Each number is 200 + 40 x the weight over its row's rms, rounded and kept within 0 to 999. Layers, rows and columns count from 0. The size before them is the row's rms in percent of the matrix's.

# layer 5 attention query, 96x96, rms 0.114, rows 78-94, columns 0-95
085,253,133,162,211,249,157,171,209,217,163,202,222,163,217,201,219,201,183,219,179,190,207,222,124,172,209,169,218,205,200,215,229,203,247,263,223,194,219,206,143,298,149,195,220,248,185,176,180,165,159,174,180,225,205,180,187,98,185,272,233,222,187,144,195,188,257,265,118,241,222,194,199,172,206,203,195,275,272,317,171,170,173,207,230,265,270,150,194,150,216,132,133,205,178,160,168
104,228,208,198,200,154,170,183,174,195,202,191,187,263,181,215,257,223,137,214,151,167,186,276,258,133,188,211,175,287,234,220,151,212,220,147,220,264,239,217,141,251,128,240,151,133,143,86,209,173,221,154,226,269,143,208,231,311,189,197,184,222,220,183,181,203,232,197,205,115,232,196,220,196,118,223,202,255,212,188,227,214,215,185,200,212,166,219,192,191,126,225,191,207,234,249,191
098,182,201,198,169,169,212,209,161,187,183,198,221,163,218,228,183,211,230,256,196,197,204,190,199,187,129,270,198,157,195,192,230,275,179,227,160,234,293,254,237,164,201,217,216,185,262,242,133,234,179,220,193,215,185,221,175,143,173,166,152,153,147,254,171,155,155,224,197,141,187,242,157,177,132,227,176,238,223,130,182,181,293,258,115,192,226,211,104,215,221,167,265,224,273,254,268
084,255,147,207,204,208,220,303,185,188,157,161,158,208,202,270,165,210,217,178,184,207,186,195,207,136,204,200,208,289,199,172,188,192,162,176,149,208,183,165,262,168,143,195,128,207,176,246,205,184,173,145,209,300,191,124,176,196,195,221,218,223,129,218,238,176,198,265,320,212,165,178,208,271,183,188,226,270,211,232,168,315,178,167,163,207,166,254,225,227,204,171,205,174,202,180,161
108,182,171,146,193,175,236,238,233,129,217,201,295,171,252,290,222,233,272,204,178,119,242,115,194,232,224,244,173,177,204,213,235,149,183,226,256,194,167,242,266,180,228,167,170,186,212,246,165,202,201,185,141,106,227,138,197,193,228,200,224,142,191,170,258,157,218,190,179,207,249,267,260,169,254,148,168,212,255,189,173,136,211,193,151,178,205,212,211,222,231,172,197,144,195,223,270
098,195,96,221,199,168,163,210,168,189,202,71,200,179,223,240,208,254,178,169,217,180,183,252,188,235,262,178,130,198,242,183,231,209,258,228,183,162,93,208,167,200,209,193,255,160,246,172,112,206,191,177,132,226,170,178,200,196,191,161,260,226,191,261,210,180,187,221,220,269,233,193,173,209,167,136,243,250,274,242,149,245,251,195,211,208,227,220,234,235,258,222,150,199,237,161,160
088,235,181,150,219,243,232,200,247,171,210,188,187,140,192,205,197,183,213,243,194,184,222,99,193,211,282,99,283,171,114,188,91,221,221,209,216,220,162,215,160,225,193,197,296,234,250,147,153,157,228,154,214,213,175,242,233,256,218,174,139,198,201,291,167,203,223,180,223,258,219,194,210,223,228,253,150,128,159,243,183,215,193,175,238,158,179,168,204,247,208,201,240,169,205,202,235
080,217,274,261,199,222,191,208,201,197,190,223,123,196,210,182,204,243,222,145,202,207,148,206,233,220,235,171,235,180,214,166,235,222,136,230,162,255,149,247,208,214,170,217,262,253,218,195,185,178,242,156,163,190,238,180,121,165,287,205,238,152,222,191,188,232,145,186,88,232,187,231,200,217,159,224,160,91,256,215,225,167,238,217,216,259,128,93,180,183,146,256,206,222,217,179,203
102,207,160,156,137,211,265,172,197,191,237,138,168,317,182,194,179,215,235,271,155,258,191,104,189,177,170,200,214,176,210,171,191,231,246,181,212,211,230,220,193,144,193,251,163,230,186,239,146,168,213,190,200,248,238,163,147,187,229,231,167,200,161,185,162,232,219,240,112,142,203,297,140,220,216,230,236,149,235,242,208,135,265,231,264,149,170,207,157,176,242,196,239,179,167,235,236
092,288,218,220,160,247,139,204,200,149,140,234,263,260,214,212,220,276,112,129,257,233,208,153,142,227,141,209,225,134,221,203,278,185,207,209,216,209,189,178,209,250,188,181,253,172,287,169,174,137,165,234,181,251,210,166,257,183,197,198,136,305,259,136,184,204,161,217,165,171,230,197,211,240,186,233,230,148,226,208,139,179,189,193,213,206,216,191,155,211,206,177,193,189,160,188,157
092,166,263,176,262,199,188,191,252,165,232,244,236,200,138,224,210,236,237,245,148,237,145,202,199,123,177,276,194,220,150,163,208,195,262,195,224,84,188,221,193,212,157,164,196,202,187,197,191,123,215,161,223,188,168,227,139,121,195,168,246,179,151,285,143,167,205,123,218,294,233,176,207,180,235,209,240,219,202,179,253,237,243,233,164,206,245,195,247,133,216,204,179,171,219,245,235
086,199,231,240,233,156,237,213,183,235,157,282,232,153,108,207,211,190,203,211,159,206,238,180,209,264,202,157,243,142,221,215,244,136,246,154,231,223,133,166,161,219,227,301,145,164,186,233,181,149,212,167,148,184,163,228,103,221,277,158,221,194,192,218,192,218,224,175,256,214,141,118,148,236,226,213,254,265,203,150,222,197,155,220,187,199,229,236,139,161,206,240,222,202,218,237,240
097,179,203,187,164,232,194,253,141,177,180,236,199,221,129,284,243,225,121,224,130,224,138,228,295,184,195,243,250,255,220,230,170,183,191,250,122,202,171,190,198,201,146,172,206,215,167,196,146,241,240,262,178,192,188,210,243,252,85,175,148,173,225,262,197,187,224,158,222,269,160,204,267,187,245,171,152,185,248,204,204,222,209,190,140,177,136,183,209,179,244,182,243,141,204,197,201
093,236,127,204,251,270,98,256,244,166,140,149,232,169,240,170,225,244,169,225,155,272,193,221,176,151,200,184,258,155,269,196,209,178,223,259,179,227,111,202,221,186,186,197,143,177,184,217,234,211,186,270,134,227,222,161,239,189,255,205,232,177,179,145,216,234,191,206,196,151,206,151,195,193,179,167,202,240,226,194,187,222,217,294,131,209,241,261,233,163,170,187,167,165,252,273,173
089,170,267,217,193,205,246,157,126,145,141,187,148,177,233,213,184,205,179,216,196,146,218,219,185,210,122,181,195,171,194,202,130,180,230,215,256,235,292,185,212,224,219,228,205,188,180,273,170,236,198,208,253,200,221,232,294,243,206,238,210,179,226,117,225,265,171,174,172,284,149,251,207,157,303,184,216,206,188,105,159,107,209,262,197,200,233,203,161,190,214,189,155,199,185,211,202
098,190,194,158,258,247,212,225,167,235,255,166,195,117,170,286,176,239,215,187,155,226,245,214,206,277,205,201,161,166,180,152,234,233,96,174,212,234,223,271,288,172,219,169,189,229,182,219,228,159,138,148,182,139,240,254,169,153,157,144,268,224,222,188,229,173,220,165,290,195,191,162,174,191,174,190,135,171,271,163,228,246,233,171,190,202,242,202,265,187,225,199,191,152,226,177,195
099,225,194,230,255,228,159,234,179,203,213,197,206,184,152,222,193,274,239,236,294,211,153,172,179,176,156,128,181,246,167,226,211,240,240,226,253,160,144,144,182,117,236,181,260,199,184,198,183,198,171,185,223,231,239,179,250,198,157,187,234,151,173,232,207,157,143,233,302,261,265,192,169,238,177,199,130,244,144,254,151,248,149,167,178,173,238,227,192,214,262,193,141,124,167,198,202
# layer 5 attention key, 96x96, rms 0.113, rows 78-94, columns 0-95
097,210,168,196,252,204,195,244,214,139,170,176,208,244,209,171,227,206,184,188,131,157,152,264,164,211,180,140,261,235,157,233,163,196,250,241,123,231,162,191,201,246,234,188,197,278,168,215,219,170,266,235,231,198,114,156,129,254,187,261,128,173,122,147,184,283,217,252,224,170,172,228,199,172,117,249,192,220,219,199,253,217,174,206,150,256,194,217,248,158,224,156,196,217,215,250,181
096,213,130,198,218,145,229,187,170,207,135,164,172,212,220,169,156,202,139,249,250,242,220,259,214,162,195,237,264,219,269,238,123,215,196,170,222,258,230,211,112,151,211,206,199,134,156,140,211,205,245,239,238,211,217,173,243,248,167,209,242,207,256,119,244,185,237,199,221,137,182,189,174,199,104,318,188,206,226,236,195,210,222,137,215,161,208,175,187,203,149,221,215,239,219,162,156
100,172,204,220,196,134,175,223,218,171,233,217,238,149,198,216,189,193,197,200,231,193,259,228,155,209,132,271,127,178,126,212,263,224,161,251,313,214,198,192,218,163,225,214,224,207,282,218,189,224,243,143,202,167,263,202,160,145,177,176,169,235,224,235,245,153,222,205,138,224,207,221,168,259,219,228,251,184,220,167,165,204,202,238,294,202,207,232,124,188,188,125,100,204,153,162,162
087,223,172,215,131,287,177,294,180,216,186,192,178,218,245,177,207,282,211,259,201,125,226,224,218,207,139,185,211,137,136,167,171,156,156,196,175,188,174,206,215,160,195,262,199,175,209,221,100,182,215,203,254,210,184,223,180,217,177,201,206,199,186,216,245,219,242,251,191,231,209,215,191,241,164,207,188,265,227,222,197,254,233,204,136,155,107,308,213,163,95,218,216,196,138,165,211
117,215,183,233,223,197,155,280,169,108,269,143,250,192,231,238,185,216,203,168,114,211,204,106,176,179,220,209,178,168,218,184,305,208,240,243,215,204,228,266,170,160,200,181,140,207,242,172,214,165,246,212,169,184,201,239,189,230,190,190,156,214,176,219,204,207,230,186,254,278,207,249,200,254,250,128,190,164,175,185,193,153,201,223,81,215,209,186,170,182,281,176,170,153,199,159,257
109,133,168,239,212,180,145,260,185,136,183,137,240,307,244,218,259,112,223,220,170,155,224,221,208,196,223,152,188,169,139,269,141,153,257,257,234,230,191,232,234,194,191,177,204,225,205,216,145,152,186,200,191,181,200,172,225,170,203,211,203,224,202,152,248,228,177,197,261,170,257,226,146,161,208,82,259,213,251,159,137,266,189,188,193,185,192,206,260,184,149,240,190,161,204,208,222
092,218,122,219,202,247,278,227,248,168,184,222,196,176,107,210,222,172,243,232,165,218,246,175,158,226,220,162,149,193,174,219,133,271,184,201,189,196,192,174,195,164,205,170,245,147,302,203,197,128,169,234,208,220,297,216,220,197,232,207,184,217,216,250,145,295,211,181,125,150,98,169,172,232,175,170,186,198,246,258,186,154,235,207,156,184,202,167,188,189,247,238,226,152,240,231,184
084,221,270,170,244,243,226,219,232,142,184,238,208,208,166,138,97,193,178,162,247,161,218,215,217,172,288,274,142,212,213,149,300,155,223,172,195,205,205,234,151,180,155,164,249,207,241,222,216,163,212,218,230,238,178,148,144,164,222,157,192,203,228,168,193,268,169,250,205,235,236,210,160,205,174,189,289,163,208,246,131,253,152,198,168,140,258,185,199,188,111,200,207,230,181,190,216
105,225,234,286,158,166,165,188,180,209,159,251,143,239,178,157,209,192,168,89,221,202,235,156,170,227,205,305,213,188,247,242,244,234,197,261,176,221,156,227,196,196,234,222,232,184,224,213,153,155,210,206,221,192,155,215,156,219,202,219,140,217,259,221,182,178,214,271,209,167,171,193,163,241,162,237,176,180,272,199,149,201,214,262,213,220,96,202,173,236,235,134,125,215,130,247,142
097,247,221,202,247,184,158,205,250,222,210,234,218,280,201,202,270,184,185,263,230,128,119,220,176,188,140,222,232,138,190,140,167,113,208,218,212,155,164,187,107,260,198,237,221,213,229,219,169,226,195,177,217,244,197,122,153,121,231,183,180,184,177,210,191,260,219,261,250,167,211,133,256,186,177,204,258,157,257,213,195,152,112,234,223,204,214,189,207,254,204,240,163,251,186,173,207
093,210,268,187,201,158,205,203,208,166,225,190,238,125,239,167,126,216,206,126,210,234,191,151,110,238,176,163,202,255,172,174,214,132,204,177,181,311,160,225,244,189,117,215,216,199,200,223,292,151,181,156,224,151,222,207,179,205,225,230,182,190,243,210,253,152,148,147,245,238,148,222,224,208,274,227,244,222,236,188,218,226,253,200,183,163,173,222,230,198,229,140,219,207,228,304,173
091,217,254,159,144,173,229,116,199,220,186,288,267,173,177,207,161,132,225,266,176,208,205,203,212,180,166,232,183,207,153,122,116,185,235,209,239,199,209,201,199,223,222,204,197,233,206,241,231,273,281,198,157,165,148,292,170,173,224,202,200,96,252,136,223,194,175,196,226,221,152,189,202,186,260,151,139,171,197,211,175,249,188,169,165,206,228,215,229,268,224,187,288,175,220,199,156
107,185,197,202,229,221,254,190,93,146,213,207,106,199,234,252,175,231,139,189,210,213,234,202,151,261,267,144,251,226,136,199,267,196,208,285,266,191,216,101,198,219,201,224,219,160,240,111,145,182,180,210,199,214,198,186,203,203,157,174,247,226,177,199,231,190,201,246,160,260,162,214,217,192,237,195,285,238,242,235,214,147,193,131,181,219,171,175,147,181,227,170,171,245,187,168,256
089,255,230,201,244,261,221,252,255,228,198,123,190,248,271,152,178,183,163,255,181,195,138,225,133,228,175,203,231,180,194,264,187,156,171,152,212,142,138,234,178,222,257,215,195,222,248,98,209,191,295,315,172,192,211,203,147,236,184,144,182,118,215,231,172,170,249,146,219,183,231,229,171,161,217,167,215,175,189,188,221,227,261,203,179,195,163,213,201,135,152,224,197,227,201,192,219
095,234,175,179,152,215,235,171,201,149,262,212,262,166,184,250,233,159,249,258,170,170,203,216,196,164,228,167,262,206,272,247,180,180,202,252,170,185,186,202,173,251,195,242,230,206,209,161,135,243,169,265,108,232,181,134,179,176,191,174,250,177,181,274,226,240,203,196,212,243,143,144,227,186,185,199,179,115,155,197,191,234,145,188,227,223,201,184,268,177,232,84,176,298,175,218,179
099,197,245,238,101,280,177,252,170,150,206,154,231,263,189,200,209,174,157,169,236,213,163,213,158,147,212,133,155,171,160,235,285,171,231,155,179,217,243,201,163,206,237,185,240,196,217,204,219,227,202,203,169,250,234,253,218,124,140,222,250,192,242,167,226,191,175,156,103,217,232,292,173,191,258,165,212,321,207,180,208,215,204,186,183,187,242,234,182,146,224,167,176,164,161,222,210
090,283,169,234,168,240,227,165,172,192,205,182,227,293,265,196,247,232,250,240,254,163,218,197,195,294,117,97,206,149,211,219,184,205,245,201,188,201,169,221,204,208,220,221,205,294,264,236,132,122,143,155,216,169,174,198,220,179,184,165,197,279,174,156,155,182,200,222,172,210,206,206,197,168,205,192,221,253,183,167,120,161,270,179,202,133,188,191,196,164,270,192,161,216,199,208,218